config.toml
num_hidden_layers = 10
hidden_size = 320
num_attention_heads = 8
num_key_value_heads = 8
head_dim = 64
intermediate_size = 832
vocab_size = 4046
hidden_act = "swiglu"
norm = "layernorm"
norm_place = "pre"
norm_eps = 1e-05
positions = "rope"
rope_theta = 41700.0
rope_fraction = 1.0
qk_norm = false
attn_scale = 0.125
bias = "none"
tie_word_embeddings = false
parallel_block = false
extras = ["capped logits"]
init = "normal"
init_std_qkv = 0.027
init_std_o = 0.0
init_std_up = 0.027
init_std_down = 0.0
optimizer = "soap_variant"
learning_rate = 0.00603
lr_mult_qkv = 0.7
beta1 = 0.95
beta2 = 0.99
lr_head = 0.00949
max_grad_norm = 1.0
warmup_steps = 200
schedule = "wsd"
decay_fraction = 1.0
decay_shape = "linear"
final_lr_fraction = 0.0
batch_tokens = 262144
max_seq_len = 1024
doc_mask = true
train_tokens = 989300000
max_steps = 3774
dataset = "wikipedia_en"
Each number is 128 + 32 x the weight over its row's rms, rounded and kept within 0 to 255. Layers, rows and columns count from 0. The size above them is the row's rms in percent of the matrix's.

# layer 4 attention value, 512x320, rms 0.105, rows 191, columns 0-63
size [101]
[[107 142 123 122 129 125  85 234 133 107 108 143 108 130 137 178 106 177  69  76 121  81 188 153 174 137 176 159 133 147 168 134 108 105 147 165  88  84 145 127 152 162 171 170 111 168 121  65 110 166 105 154 112 114 166  61 116 189 115 118  89 117 157 148]]
# layer 4 attention output (transposed), 512x320, rms 0.125, rows 191, columns 0-63
size [ 96]
[[ 87 144 131 119  87 113 140  99  74 153 131 131 121 148 129 165 121  99 129  91 146 170 118 110  86  90 114 180 115 148 173 111 119 153  92 141 103 167 125  76 177 126 142  67 192 138 102 126 178  89 118 119 156 115  87 192  91 127  93 143 140 143  92 122]]
# layer 4 attention query, 512x320, rms 0.103, rows 192-243, columns 0-63
size [ 83  92  93  93  84  91  85  92  94  99 108  98 105 105 102  98  97 101 118 110 105 111 102 106 111 105 107 105 105 110 112 110  92  87  89  92  92  99  92  93  94  91  99  96 106 102 103 101 109 104 111 109]
[[ 94 145 102  96 199 102 239 161 101 132 111 184 175 119 108 181 162 135  63  54 171 124 120 134 111  82  86 140 150 106 132 110 144 204 117 123 166 102 127 140 134 131 136  74 117  80 106 157  98 107 125 143 108 108 154 169  84 147 146 163  84 152  78 138]
 [179 120 141 118 182 137 181 131 139 171 106 179 121 133 147 136 103 136 136 140 198  90  97 156 127 149 108  73 135 107 108 112  75 151 152 134  70 129 144 163 147 128 145 195 114 122 108 117 129 120 130  59 110 124 157  81 111 112 138 160 190 160 148 138]
 [111 132 111  83 112 106  83 118 139 188 127 135 160 123 123 129 119 131 139  80 135 139 181 168 112  82  83 133 130 121 146 180 128  79 133  86 136 142 120 154 157  85 160  96 177 122  92 147 153 113 151 103 133 118 130 174 144 144 127 139  80 155 123 109]
 [120  61 157 129  51 130 153 111 235 101 115  67 124 120 100 146 168 120 131 112  72 163 131 111 158 189 120 116 184  55 154 115  81 138 102  83 171  93 117 124 191 140 142 113 136  87 106  83 105 130 156 106 129 130 145 140 133  93 164 112 140 111 132 154]
 [140 139  64  87 144  87 180 135  78 135 168 142 110  87  71 110 186 162  72 121 118 145 135 142 103 135 151 174  96 160 142 102 170  94 123 146 100 119 163  44  66 189 201 142 176 147 112 172 146 103 107  93 100 101 141 144 121  98 170 166 167 131 145 170]
 [150 107  71 198  91  76 134 198 107 180 128 156 140 121 105 107 116 117  71  93 118  75 138 164 137  93  98 106 110 147 114 191 139 149 141 147 135 135 166  95 177 119 116 200  81 126 135 118 103  75 131 184 150 171  99 100 118 117 109 159 162 143 135 151]
 [170 121 138 156 136 167  81 116 122 115 146 103 164 159 130 155  95 110 124 153 147 153 164 137  82 132 154 169 161  97 170 125 188 138  86 133 127 114 116 164 155 148 113  43  92 113 175 123 118 157 133 148 151 139  84 116 125 114 130 134 122 138 121 150]
 [136  88 168 142 159 124 107 137 109 131 154 101 124 104 149 165  68 100 162 134 110 104 121 152  71 125 165 163 106  95  89 145 138 174 159 121 189 122  91 127 165 175 171  87 122 102 105 122 140 188 102 232 123 176 139 116  96 114 108  96  92 153  92  97]
 [144 132 130 152 179 107 173  94 120 156  85 127  91 156 130  92 166 150 119 118 114 132 135 122 143 156  93 154 152 117  86  87 135 102 106 181 110 143 174 166 161 129 171 152 157 165 135 127 159 142 124 100 168 102 115  65 101 134 154 125 156  92 147 147]
 [102 130 116  86 127 127 182  71  96 183 102 147 121 147 142 187 152 153 103 129 152 105  65 146 130 130  79 123 152 142  92 112 143 155 125  94 124  99 139 112  93 117 140 139 154 116 102 144 108 120  94 115 117 152 143 123 109 149 163 133 108 175 178 125]
 [168 116 130  77 155 103 100 107 164 147 155 129 126 185 123 203 125 139 121 110 108  42 159  71 101 149 141  57 119 114  89  82 110 111 136  75 134 115 158  77 160 145 142 136 128  87 107 138  92  58  56 103 127 155 150 153 150 114 106 150 139 143 139 105]
 [119 120  84 167  94 118 152 172 129  81 166 139 149 128 135 147 129 145  89 111  90 135 100 169 177 175  97 130 128 140 201  82 167 153 181 143  62  97 132  89 101 119 150 133 157  72 171 132 129 122 108 137 109 115 106  84 157 147 113 187 143 138 149 163]
 [121 168 103 135 115 149 110  81 127 131 128 135 139 132 170 142 104 163 139 126 110 145  71 131 105  80 187 119 131 218 151 104 114 109 111  72 169 117 117 134 145 115 145 101 128 136 153 173 126  80  87 152 171 168  73 113  87 117 195 138 125 184 183 111]
 [115 181 170 136 178 127 149 165 174 148 122 124 145 151 117 138 159 139 106 128 127 180 144 197 131 171 124 138 148 132 113 137 170 117  85 145 150 132 162 173 145 107 139 145  97 132 105 105 111 118 150 147 147  90 141 152 133 134  98 108 125 120 103  54]
 [162 156 170 155 130 133 124 159 120  82 131  95 100 101 157 146  98 151 151 171 120 114 178 171 114  82 145 131 159 120 114 149 116 137 157  96 182  99 116 121 206  91 134  90  78 167 189 230  93 159  95 173 152 150 132 146  96 125 151 140 133 162 125  93]
 [111 134 127 126 190 163 119  89 116  84  74 103 110  91  95 139 158 138 146 180 157 112  83 146 120 164 117 154 130 125 176  87  80 135 154  73 123 203 174  87 122 182 112 133 109  94 143 173 117 177 105 129 142 132 124  76  93 135 123 143 122 117 102 149]
 [126  79 100 112  83 140  95 153 148  66  97 151  95 154  82 115 105 110 110 100 128 107 135 161 148 133 190 147 168 138 148 141  98  69 121 169 138 146 123  64 148 203 148 102 123 133  96 183 118 125 100 120 153  79 138 121  73 120 125 167 127 104  93 155]
 [132 127 145 165 149 162 151 151 175 137 132 113 140 177 123 134 164 118  89  20  96 122 126  71 176 166  71 145  85 151 137 113 152 121  98 113 165 208 157  73 131 142 144 127 151 155 125 148  97 113 130 149  95 125 133 101 147 209 141  96 113  99 171  86]
 [102 100 127 145 180 124 116 137 133 143 137 126 137 102 112  89  69 209 161  35 120 124 139 164  80 132 110 146 171 174 176 123  95 116 133  97 116 133 135 116  80 153 108 117  96 129 136 186 128  79 123  76 155 130 155 146 107 127  94 122 120 168 132 120]
 [ 69 127 171 149 120 150 104 168 121 174  97 134 153 128 132  68 130 121 140 127 152 122 170 126 115 106 112 138 111 132 125  76 140 151  99 190 119 120 107  69 175  69  49 171  98  95 168 120  73  98 196 162 144 130 101  91 161 176 117 132  94 104 157 126]
 [147  98 107 160 112 102 175 105 150 127 150 118  80 105 124 146 160 123 151 194 109  93 156 111 172 138  96 131 152 173 164 159 119 150 125 147 103 161 163 207 106 131 121 135 125  72 192 120 118 120 103 111 115 138 145 137 116 144 121 128 168 144 194 167]
 [158  53  65 100 192 146 128 150  73 113 125 135 129 110  98 139 164 143 164  76 102 127  93 146  57  90 154 148 148 138 136  92 122 156 188 141 117  87 169 173 185 145 148 108  71 124 125 118 117 104  80 166 121 137 123 176 146 203 121 144 127 162 126 128]
 [187 144 179 103 102 103 103 104 122 124 108 116  85 168 180 120  99  74  69 117 112 140  67  99  91 143 158  95 148 115  83 134 111 121 136  84 142 102 139  99  97 105 169 141 151  87  92  88  64  51 133  78 127  98 126  56  70 158  90 109 119  89  93  97]
 [115  75 116 121 128 156 118 145 117 148 151 153  93  94 136 148 116 128  96 171 156 194 194 194  98  84 125 106 131  97 105 145 156 145 131  97 189 123 159 112 112 133 104 113 164 160  94  94 133 174 145  92 101 140 127 104  94  77 125 128 171 104 108  62]
 [103 170 118 126 111 147 135 115 121 100 133  93  77 173  83 159 130 153  72 113 153 178 111 140 151 205  82 137 150 150 147 167 112 102  64 198 114 112  88 183 107 102 174 111 132 181  96 123 147  76 153 164 149 181  78 138  82 134 106 101 132  87  85 157]
 [131  83 165 193 155 151  91 124 128 107 142 138 102 117 115 126 119  46  94  98 145 139  85 114 175 165 115 170 153 109 158  91 173 136 135  52 134 161 112 117 135 109 143 147 149  93 189 132 122 195 118 166 128 104 123 140 128  60  76 153 100 180 115 143]
 [ 93 162 132  74  87 172 126 105  98 130 139 123 127 183  58 108 102  63 132 111  93 121 131 141 153 121 168 136 116 133 147 168 125 168  34 115  84 119 146 113 114 121 108  86 154 149  90 123 130 125 102 171 160 110 151 170 108 107 133 103 117 118  81 162]
 [128 132 147  92 154  94  95 152 126 167 100 111 154 114 133 166 147 133  86 107 109 111 105 129 146 103 132 106 163  98 169 121  86 162 140 124 131 109 145 150 101 130 182  71 107 132  77 164 191 167 122  95 115 106 102 132  52 148 116 132 157 102 136 129]
 [109 138 132  71 191 101  62 135 116 127  62 100 112 166 141 135  75 159  97 209  95 100  81 116 138 127 126 138 105 140 174 124 142 130 140 143 129 126 112 161 114 188 112 160  86  78 146  66 140 102 137 128 142 106  92 149 105 143 130  89 161 151  86 145]
 [145 151  81 146 128 101 120  93 141 126  89 176 127  95 147 129 183 121 163 114 127 171  76 156 175 149 115 143 164 168 111  69 119 129 180 168 101 131 160  93 157 129 162 136 155  74 134 125 150 139 138 111  86 156 121 154 179 145 155 137 125 158  74 142]
 [123 169 160 159  91  85 163 119 173 153  71 172 123 126 125  89 159 104 106  99 125 164 100  53  99 135 169 100 154 177 159 115 210 164 179 134 106 183  96 136 122 129 138 102 108 115 149 144 181 113 103 141 120 141 136  45 164 134 117  94 159 128 106 137]
 [109 141 123 120 102 119 144  75 157  77  64 113 145  95 132  45 110 105 158 122  64 122 121 102 113 143  95  69 100 197 111 115 147 123 128 116 126 127 118 132 126 125 104 176 136 102 139 169 113 116 160 177  85 127 113 160 141 120  98 114 113  80 112 116]
 [119 104 114  73  95 127 157  73 127 155 113 146 112  83  86 166 131 155 173 114  63 141  21 137  84 202 116 100 131 161  63 154 132 101 182 115 139 104 129 166 156 112 116 122 130 196 145  99  86 162 119 105 159  87 149 163 190 110 101 124 133 117 134  90]
 [109  94  97  60 123 127  96  81  95 148 135  99 102 107 131 117  78 172 215 102 121 113  67 133 116 141 131 155 159  71 121 136 138  65 141 166 141 109 141 106 151 162  85  90 175 154 116 153 138 103 133 102 116  59 111 177 134 140 126 128  47 155  43  98]
 [ 93 146 164  82 150 148 106  88 105  85 124 160 148  80 112 171 189 166 142 140 104 153 139 116 138 138  59 118  97 176  79 157 150 134 135  66 141  74  59 175 166 125 129  89 162 198 151 152  88  91 123 142 116 155 154 115 107 133 119  94  95 147 145 107]
 [148  92 138  98 116  48 139 119 118 120 130  93  88 122 134 160 133 164 130 160 114 145 137  90 149  96  89 161 111 141 152  55  82 146 155 125  89 106 129 113 110 144 152 129 114 165 120 163 187 105 158 122 146 136 137 129 148 101 133 105 170 164  68 171]
 [102 221  98 173 184 119 122 137 127 159  96 143 163 121 132 153  92 108 148 105 109 171 131 179 123 123 122 143 122 163 154 102 118 199 111 148 135 169 109 168 112 146 130 143 172 151 151  81 143  88 119 132 108 165 180 132  77 128 139 124 117 129 125 102]
 [157  77 144 111 183 160  91 189 138 114 135 146 138 112 138 165  73 159 107 188 109  96 103  56 102 126 117  79 114  69 162 131 109 116 144 121 141  67 124 137 138 177 134  93 124 114 132 124 136 183 119 112 145 164 154 123  92  99 131 137 117 131 123 149]
 [ 79 218  86 156 142 145 220 146  93 132 190 106 102 103 136 196 106 126 170 150 146 177 106 126  90  98 168 141 123 224  92 112 168  94 156  63 139 130 162 114 135 129 144  97  86 175 141 127 153 168  82 172 100 146 219 116  93 144 121 102 145 156 143  84]
 [146 117  89 118 111 146 156 135  22 129 153 156 126 158 157 102 130  97 139 106 187 110 144 148  98 194 121 123 111 177 128 187  93 104 143 143 122 113 106  42 109  77  95 117 138 170 118 109  85 130  99 131 112 182  95 130 139 130 153 119  80 108 122  69]
 [157 133 147 143 110  87 130  95 176  98  70 145 183 143 105  99 146 121  85 136 140 108 150 158 154 119 113 137 126 113 164 109 118 124 111 169 125  65 187  30 127 160  91  98 124  85  86 105 139  91 106 146 113 157 130 194 157 131 144 151  82 118 144 194]
 [116 121  88 105 107 207 121  71 149 119 114 111 115 153 148 115 165 114 129 120 172 142 115  65  88 156 155 124 126  97  81 134 184 147 125 159  83 164 138 103  97 157 184 159 120 118 140  67 162 103 142  98 126 141 130 136 154  93 142 194 126 114  69 147]
 [116  92 119 122 150 129  93 125 145 127  99 109 115 123 129  99 131 162 147  94 127 114 122 110 160 138 188  74 163 163 128 134 125  62  95 141  78  98  99 144 114 120 144 151  97 148 138 155 119  77 186 144 135 102 117 144 131  52  65  88 119 134 146 130]
 [ 45 132  96 140 141 132 176 121 152 191 109 116 128 142 206 140  89 126 165 134 143 102 163  98 163 100 141 150  91  84 162 170 105 179 117 186 157 119 116  88 143 146 152  78 110 129 116 141 138 125 121  86  98 189 103  67 125 120 114 141 139 118 162 156]
 [145 115 164  96 137  81 123 113 143 114 184 156 143  83 179 113  97 106 118 101 161 182 156  80 155  52 134 112 108  86 147 133  75  93 131 154 148  73 167 159 133 152 165 156 120 151 140 126 109  56 112 199 149 104  91 180 114 106 120 130 158 128 153 129]
 [203 100 142 101 140 131 102  97 139 146 113 105  91 158 118  92 117 151 133  84 145  77  80 102 126 144 113 114 174 141 127  61 143 129 138  71  98  59 166 110  78 132 100 120 136 151 157  94 174 138 134 126 155 114 168 166 114  70 178  97  92 160 120 127]
 [138 112 209 168 125 175 126 134 134 117 144 105 142 120  84  94 163 130 111 110  99 180 117 144 135 116 135 130 136 188 124 122 119 123 156 133 215  89 154 116 100 130 147 119 158 124 119 173 183 147  96 171 105 137 121 119 145 160 154 159 171 163 169 118]
 [147 148 108 164  74  95 114 152 171 103 157 104 173 113  73 115 129  77 173 106 159 101 150  88 121 154 148 174 131 199 128 118 132 122 144 100 118 118 107 174 118 154 155 106  86 187 156 177 155 109  64 161  57 126 124 130  93  82 126  98 121 158 160 124]
 [102 119 126 158 114 131 122  53 128 111 153 150 111 116  47 123 135 115 118 138 144 153 141 145 100 154 152 126 115 129 122 112  75  95 197 194 155 180 109 136 155 145 118 132 109 111  69 138  86  94 125 115  83 105 105 134 141 117 111 171 169 121 173  83]
 [135  86 134 131 142  71  93 118 151 122 153 154 138 132 146 105  92 173 107 126 162 158 183 105 159  96 129 134  89 112  79 149 229  98 127  66  53  88  94  92 159  93 132 115 134 151 132 199  72 149 176 126 145 150  92 112 141 196 173  80 158  90 115 129]
 [139 175 150 125  96 155 147 167 100 141  76 153 124 128 134  95 142 155  89  61  98  21 147 139 131 164  62  98 134 122  78 161 171 168 131 132  99 120 129 119 160  71  76 123 146 132 107 158  74 141  90  98  97 203 162  53 157 143 145 115 134 143 101 119]
 [106 173 170 103  61 103 121  94 132 114  93 178 144  92  98 168 161 102 145 143 127 101  66 136 114 103 153 106 143  81  80 121 118  85 108  80 115 100 139 127 170 130 186 168 131 145 154 191 126 136 110 125 125 235 140 123  68 130 163 164 110 142  88 130]]
# layer 4 attention key, 512x320, rms 0.108, rows 192-242, columns 0-63
size [ 90  91  92  85  88  94  89  98  95  94 107  94 100 103 106 117 111 106 107 110  98 103 107 105 105 107 110 103 105 107 103 111  79  82  82  95  94  91  92 100  95  95  97 103 102 104 104  99 104 105 105]
[[147 142 110 116 178 119 108 161 105 178 137 136 156  81 133 117 138 162 143 128 126  88 119 137 142 164 152 129  73 198 105 180 114 145 157 110 151 151  85 110  86 150 169 204 160 160 115  92 107 125 123 145  97 166 125 135  94 155 142 163  81 151 171 134]
 [123 188 134 116 104  40  87 128 173 125 143 134  88 119  70  82 170 164 155 117 176 106 117 136 172 187 141 129 119 178 114 128 121 177 111 103 153 132 185  93 101 137 118 142 105  72  84 107 106 137  72 136 148 189  63 184 164 111 167 159 134 131 105 134]
 [133 101 129 152  65 152 154 125 119 104 153 126 121 116  39 114 188 128 179 131 144 126 177 148 164 135 129 149 154 110  76 169 161 142  90 100 164 102 155  67 124 172 136 133 102 132 126 103 154 143 169 119  88 107 145 141 145  97 153 172 126  84 140 164]
 [140  98 117  99 113 174 115 145  93  85  81 134 154 125 181 177 110 122 156 108 122 113 131 140 146  68  89 132 176  97 139 160 172 151 151  95 126 115 130 142 104 149 121 110 112  90 141  34 126 109 140 133 160 109 132 152 150  99 132  79 189 102  62 164]
 [132 128  67 105 151  90 137 123  79 127  76 155 149 216 105 109 134 169  93 163 132 123 130  48  67 111 171 101  97 150 124 101 122 159 157 147 112 224 129 152 169 133 142 137 113 148 175 130 159  96 131 134 146  97  99 137 118 165  89 140 138 131  91 123]
 [ 93 175  81  90  79 127 117  80 148  76 139  91 114  78 106 123 214  93 143  58 191 132 136 201 116 155 102 148 103 175  80 115 163  73 125 139 119 152 150 129 121 184 125 128 141 114 155 128 101 146 128 104 145  99 103  72 193 173 149 133 134  64 116  66]
 [172 172 119 127  63 159 117 133 132 110 120 161 141 161 102 168 142 129 162  66 101 101 105 137 103  70 140  46  66 139 165 148 153  68 145 111 146 106 102  83 132 148  88 106 179 164 128 160 113 203 185  86 132 141 105 112  95 187 194 121 167 120 140 123]
 [123 125 167  95  75 148  99 134 135 147 161 154 147 110  80 177 128 145 148 168  98 137 173 125 115 159 125  80 104 109 146 159 180  83  65  70  96 114 129 116 137 134  69 133 163  48 103 112 148 166 158 107  94 136 149 143 100 117  98  86 156 112  93 110]
 [123 138 123 128 122 156 114 131 107 155 162  93  97 146 130  92 122 173 145 127 116 217 122 190 144 111  79 128 177 197 104 144  93 168 134  90 110 126 163 139 116 104 118 140 138 100 132 146 191 109 227 115 104 116 211 119 111 159 161  93 150 139 109 121]
 [152 161 136 113 109 126 199 108 152 115 130 160 121 105 178 158 154 175  99  90 105 122 134  70 128  92 113 135 141 102 132 140  85  82 122 113 120  92  93 143 115  86 177 107 122  94 149  96 150 169 133  80 127 108 109 122 141  78 205 107 129 133 158 161]
 [159 125  94 133 115 126  80 116 145 161 108 154 156  91 167  94 100 136 135 144 143 112 133 142  85 111 134 159 111 137  89 128 120 132 117 169 182 167 142 112 141 139 131  98 148  89 120 143 131 143 147  99 120 128 143 102 114  64 140 121 161  81 143  98]
 [ 77 136 118 137 160 121 139 102 163 131 101  94 142  65 114  99 132 139 137 104  88 146  98  76 142 125 227 100  99  94 119 149 141 134  97 113  64 169 153 128 113 119  91 100  63 139  88 137  95 172 156 102 194  88 124 124  87 205  98 176  88 124  83 146]
 [129 141 152  80 113 156 146 108 114 146  84  83 112  92 140 188 122  57 122 136 129 178 150 116  88 123  69 108 109 182 101 177 149 154 155 130  85  95 128 161 146 101 110 162 129 113 150 158 144 124  93 149 120 123 136 150 133 122 187  80  89 110 215  68]
 [ 36 104 131  95 147 135  85  84 114 109 140 116 147 158 164 149 119 179 138 108 126 135 182 129 153 179 159 137 126 149 123 135 102  94 141 110 174 130  93 116 129 133 115 144 126 165 154 140  47 127 117 148 121 139 137 107 153 155  88 117 128 145 137  91]
 [162 168 129 130 104 116 161 106 135  78 153  82 118 119 101 115 113  29 142 152 166 130  95 120 116 106 102 113 193 159 142  90 103 126 201 114  82 143 142 114 100  72 137 129 121 110 176 123  60 120 161  44 100 140 127 132  99  83 145 151 144 168 135 123]
 [147 160 134 200 117 116  98 105 120 120 100 122 134 111 148  97  87 109 146 105  83 135 136 110 125 132  91 145 138 162 131 150  99 148 102  57 128 127 158 145 156 153 106 138 162 109 139  92 155 100 140  88 157 153 104 103  65  99 138 121 113 128  53 155]
 [129 153  77 123 104 113 158  89 164 130 121 145  58 126 120 107 150 164  92 149 120 200 129 160  98 152 119 121 128 133  90 135 130 129 115  87  96 137 111  88 104  95 131 114  91 148  84 114 110 168 122 114 133 139  92 108  99 143 134 111 118 126 138 122]
 [109 185 110 135 138 112 139  94 150 181 177 117 125 131  81  90  82 108 146  91 115 128  79 146 115 131 136  91 108 160 104 202  90  85 114  80  92 138 119 135  79 133 104 153  91 143  90 192 105 133 151  84 115  84 155 104 158 186  74  96 117 111 132 147]
 [187  90 121 102 162 157 129 146  87 112 144 136 219 145 196 105 102 123 125 171 127  83  93 166 166 100 104 107 100  94 147 155 149 119 154  82 105 126  81 157 137 175 202 144 115 125 141  85 139 153 107 137 132 160 112 134 184 163 130  85 169 112 135  74]
 [165 164  92 147 141  71 124 157 100 118 102 150 116 112 141 129  93 130 118 131 101 121 169 170 105 156 135 152 113 100 135 108 137 149 120 141  92 138 130 105 136 150  85 110 138 160  96 124  89 133  90 170 112 117  92 163 185 121 123 165  87 114 207  97]
 [133 140 148 129 103 189 139 150 129 130 153 169 156 112 142  83 121 126 159 134 119  86 151 147 122 137  88 200 156  84 103  80 197 114 147 162 111 146 115 111 128 187 116 147  69 114 144 145 183  79  94 157 147 117 149 172 171 112 160 127 141 108 119 114]
 [ 98 133 100 142 177 145 117 122  90 136 118  51 193 127  90 177 144 122 131 184 138  80  98 134  82 112  69 119 170 111 181 111  97 138 131 148  50  97 148 131 171 122 118 125 166 156 185 243 106 148 132 154 124  92 103 180 113 122  55 151 101 141 125 102]
 [119  91 107 157 103 149 125 184 140 132 119 118 156 161 152 130  77 130 122 150 136 160 189  64 125  86 144 127  80  84 127 136 126 113 148 172 109 162 149  86 139  52 165  43 123 124 121 153  94  75 197  98 165 157 132  87  50 112  87 153 141  94 138  90]
 [102  63  93 104 158 111 196  82 110 129 108 119 131  80  93  94 206  89  77  76 127 109  33 133 136 137 125 116 127 129 168 131 133 163 148 154 133 135 126 140  98  94 120 132 170 125 101 146 101  84 131 121 119 158 133  94 180 146 125 114 154 155 169  99]
 [142 100  95 157 141 110 127  88 109 133  96 119 131 153 129 160 132 131 125 171 146 181 184  91 136 202 137 113 135 136 124 120 131 128  90 233 111 141 143 162 139 116  32 169 166 133 127 185 138 193 150 185 134 100 101  96 140 120 134 157 123 144 133 137]
 [131 141 118  74 139 133  68  90 124 119 113 146  89 122  90 157  60 106 114 133 135 155 115 215 137 137 175 126 119 127 198 113 127 126 165 121  98  80 137 122 114  56  96 132 103 173 125  80 153 128 138 151 135 157 172 139 116 171  40 181 109 167 131 106]
 [ 85 151 127  82 122 156 134 165 176 151 155 156  79 194 138 158 149 120 138 130 135 141  96 107  53 164 124 114 130 170 126 130 128 128 113 140 116 102 103 135 117  90 112 114 110 185  79 174 103 166  99 131 102 161 125 124 153  99 104 115 148 113  75 160]
 [128 153 120 155 172 109 122 143 139 155  90  94 123 147 127 115  86 113 195 169 126 171 119 125 116  98 147  98 146 152  71 117  54 105 175 133 114 135 142 170  99 105 168 117 117 154 169 113  92 149 114 154 170  97  72 162  62 156 117 122 147 190 111 121]
 [100  95 138 110 143 138 173 134  93  95 153 115 155 142  81  82  99  90 101 159 104 102 152 131  81 153 130 135 136 163 158 111 171 132 116 148 137 120  96 141 154 168  78 188 100 137 192  81 146 111 181  74 140 102 105 148 144 163 151 121 115 157 108  80]
 [130 149 161 155 162 117  99 134  85  65 116 170 154 124 166 125 149 147 188 127 156  97 130 138 132 142 104  93  84  95 143 194  83 138 145 217 110 122 106 125 119  95 101 127 153 144  89 117 137 119 162  93 146 129  83 115 121 138 121 137 147 138 150 152]
 [193 103 202 104 120  96 101 116 138  95  64 119 122 118 140  93  95 148  70 105 118  95 105  88 121 123 133 131  97 151 153 167 191 123 193 142 116 149 153  76  70 170 107  82 116 138 182 190 112 158  83  77 117 154 118 154  95 133 119 136  71 158 118  91]
 [116 173 104 126 117 106 104  95 154 102 102 155 133 129 167 135 146 131 142  97 118 134 134  53 149 126  97 152  76 154 106 183 127 138 134 164 162  60 140 111  78 125 153 117 128 121 155 112 166 184 180 143 100 146 184 107  74 124 108 122  97  83 132 167]
 [125 184 122 128 114 166 109 106 120  71 108 111 140 103 132 125  99 107 156 162  89 110 114  88  96  85 150 103 130 122  99 143 153  87 121  99 125 149 150  93 125 168 118 127 211  59 129 155 147  86 180 120  70 129 101 103 153 115 127 114 148 149 112  70]
 [112 149 163 158 111 154  87 121 157  99 136 125 113 108 132 162 112 103 155 209  93 108 100  97 149 152 149 149 191 184 136 106 185 101 104  96 133 134 113  68 169 146 134 175 127 137 130 122 100 140 131 123 153 106 145  92  90 128 155 159  86  72 138 126]
 [135 144  94 121 141  76 125  84 188 193  99  98 186 115 157 144 166 112 188 148 109 159 109 129 130 126 136 123 152 132 167 111 131 133  82 138 161 110 154 118 139 151 157 136 154 120 141 154  38 128 144 131 187 111  92 173 100 141  39 159 192  64 151  94]
 [130 116 120 117  90 154 223 157 111 159 135 140  92 167 158 123 202  66  83  86  92 118 109 199 142 157 115 153 157 144 140 113  93 135 125 160 149 154 122 163 106 140 170 127 167 163 174  68 125 149  90 139 101 124 170 146 105 108 151  73 197 137 200 151]
 [ 69 120  68 186 164  73 135 177 180 105 155 163  96 148 116 109 195 119  92 103 113 155 127 194 163 149 124 204  94 125 173 140 105 156 184 123 108 123 114 117 123 126 164 187 144 136 136 180 122  98 176 109 103  94  88 151 185 112 153 145  95  74 127 139]
 [141 135 108 168 175 123 133 127 128 140 130  99 164 126 136 116 105 116 125  77 142 154  59 161 117 154 140 132 174  76  88 162 166  90 106  93 103 111 138 112 153 207 100 117 105 139 118 133 133 129 176 142 122 127 138  91 150 163 137 125 181 113 147 103]
 [126 110 117 157 130 157  78 113 151 138 169 107 128 114 101 104 125 171 117 101 133 118 122 168  66 125 137 150 102  79 158 122  96 157 126 168 124 134 119  60 142 141 119  77 114 106 193 157 134  96  87  60 120 111 105 154  68 138 149 121 134 132 154  88]
 [140  97 106 118 158 159 115 103 103 170 144 137 125 126  99 130 108 149 128 151 128 108  93 105 118 115 129 104 118 145 103 159  62 132 152  96 142 117  94 174 117 114 118  82 112 168 134 102 123 177 204  72  83  95 163 122 128 153 158 145 136 103 103 157]
 [147 126 138 182 176 168 166 169  96 108  76 127 144  75 166 157 144 180 196 115 117 126  81  94 105  73 128 106 117 151 115 124 161 124 106  95 121 154 107 163 145 130 110 108 130 144 123  94  86 121 119 139 122 122  94 108 204 184 128 165  46 162 132  92]
 [150  79 117  74 146 148 135  92  56 151 153  88 105 154 122  88 113 127 112 155 122 159  94 161  81 181 135 153 145 126 109 108 144 133 151 121 119  53 111  89 119 125 150 140 114 138 124 148 145 168 139 130  96 130 187 165  61  91  99 159 143 185  37 187]
 [185  69 198 101 128 152  87 124 149  66 117 125 154 189 171 133 134 119 117 190 106 104 110 160 159 182  91 191 145 152  82 151 240 195  96 127 128  65  97 146 136 109 131 161 133 137 136 160 106 120 106 135 143 121 138 166 209  42 173 128 124 169 131 126]
 [132 119 190  88 118 115 184 143  87 124  85 138 150  98 115 135 143 184 198 147  97 128 126 115 133 132 100  68 132 104 114  90 160 118 142 139  74 112 140 181 123 169 139 121 107 113 145 124 123  74 176 130  99  41 133  91 174 144  89 123  97  87 119 179]
 [114 159 149 151  74 143 144 176 102 148 129 104  75  87 168 168 140 179  83 140 126 138  95  98 129  79  59 185 142 148 116 116 143 103  49 178 148 135 106 163 139 117 111 123  96  94 161 180 145 122 118 153 189 174 148 182 144  90 115 116 145 175 118  94]
 [168 100 130 160 164 139 104  76 117 150 153 157 132 170 114  98 148  77 105  37 114 102  95 148 135  90 120 179 105 190 164  97 138  68 180 140 123 169 156 148 107 117 132  43 122 101 107 135 150 166 164 127 144 175 171 117 195  90 135 157 171  95  94 165]
 [145  78 119 128 199 139  77  80 144 105  61 108 167 170  85  98 157 123 172 101 159 103  79 147 142 127 123 158 187 166 115 120 138 118 107 161 177 151 156 158 166 155 117 118 115 136 151 112  85 148 159 133 147 135 101 111 183 139 150 180 190 114  76 158]
 [ 91 170 148 146 116 141 120 131 104 144 146 132 136  74  73 156  93 128 127 106 168 132 126 127 113 143 142  99 205 105 117 151 168 124  65 111  90 130 155 145 144  90 119  81 131  90 100 129 100 154 118 113 154 122 138 188  65  75 128 141  95 136 128 146]
 [108 148 168  91  96 212 157  80 114  65 113 152  89 141 118 141 129  85  87 135 143  69 120 110  82 153 138 123 103 109 140 139 130 145 113  34 159  96 138 123  96 130 147  98  69  66 151 174 129 146 121 138 124 167 138 181 149  98 165 186 131 161 117  75]
 [159 120  83 148  92  91  97 117 151 178 141 143 174 105 127 160 107 105 119 139 159 112 176 102 170  50 176 149 117 184 122 116 189  42 115 139 120 112  58 166 170 162 137 180 112 163 120 142 103  65 117  82 186 118  39  88 156 152  82  35 158 169 166 151]
 [125 124 123 115 144 102 110 146 118  92 142 114 110 102 171 137 132 129  83 118 125  94 157  85 149  90 148 144 121 100 155 126 136  96 165  77 131 115 113 137 194 108 108 149 124 126  67 167 124 178 169 136 142 104 141  91 129 185 118 122  69 104 118 162]]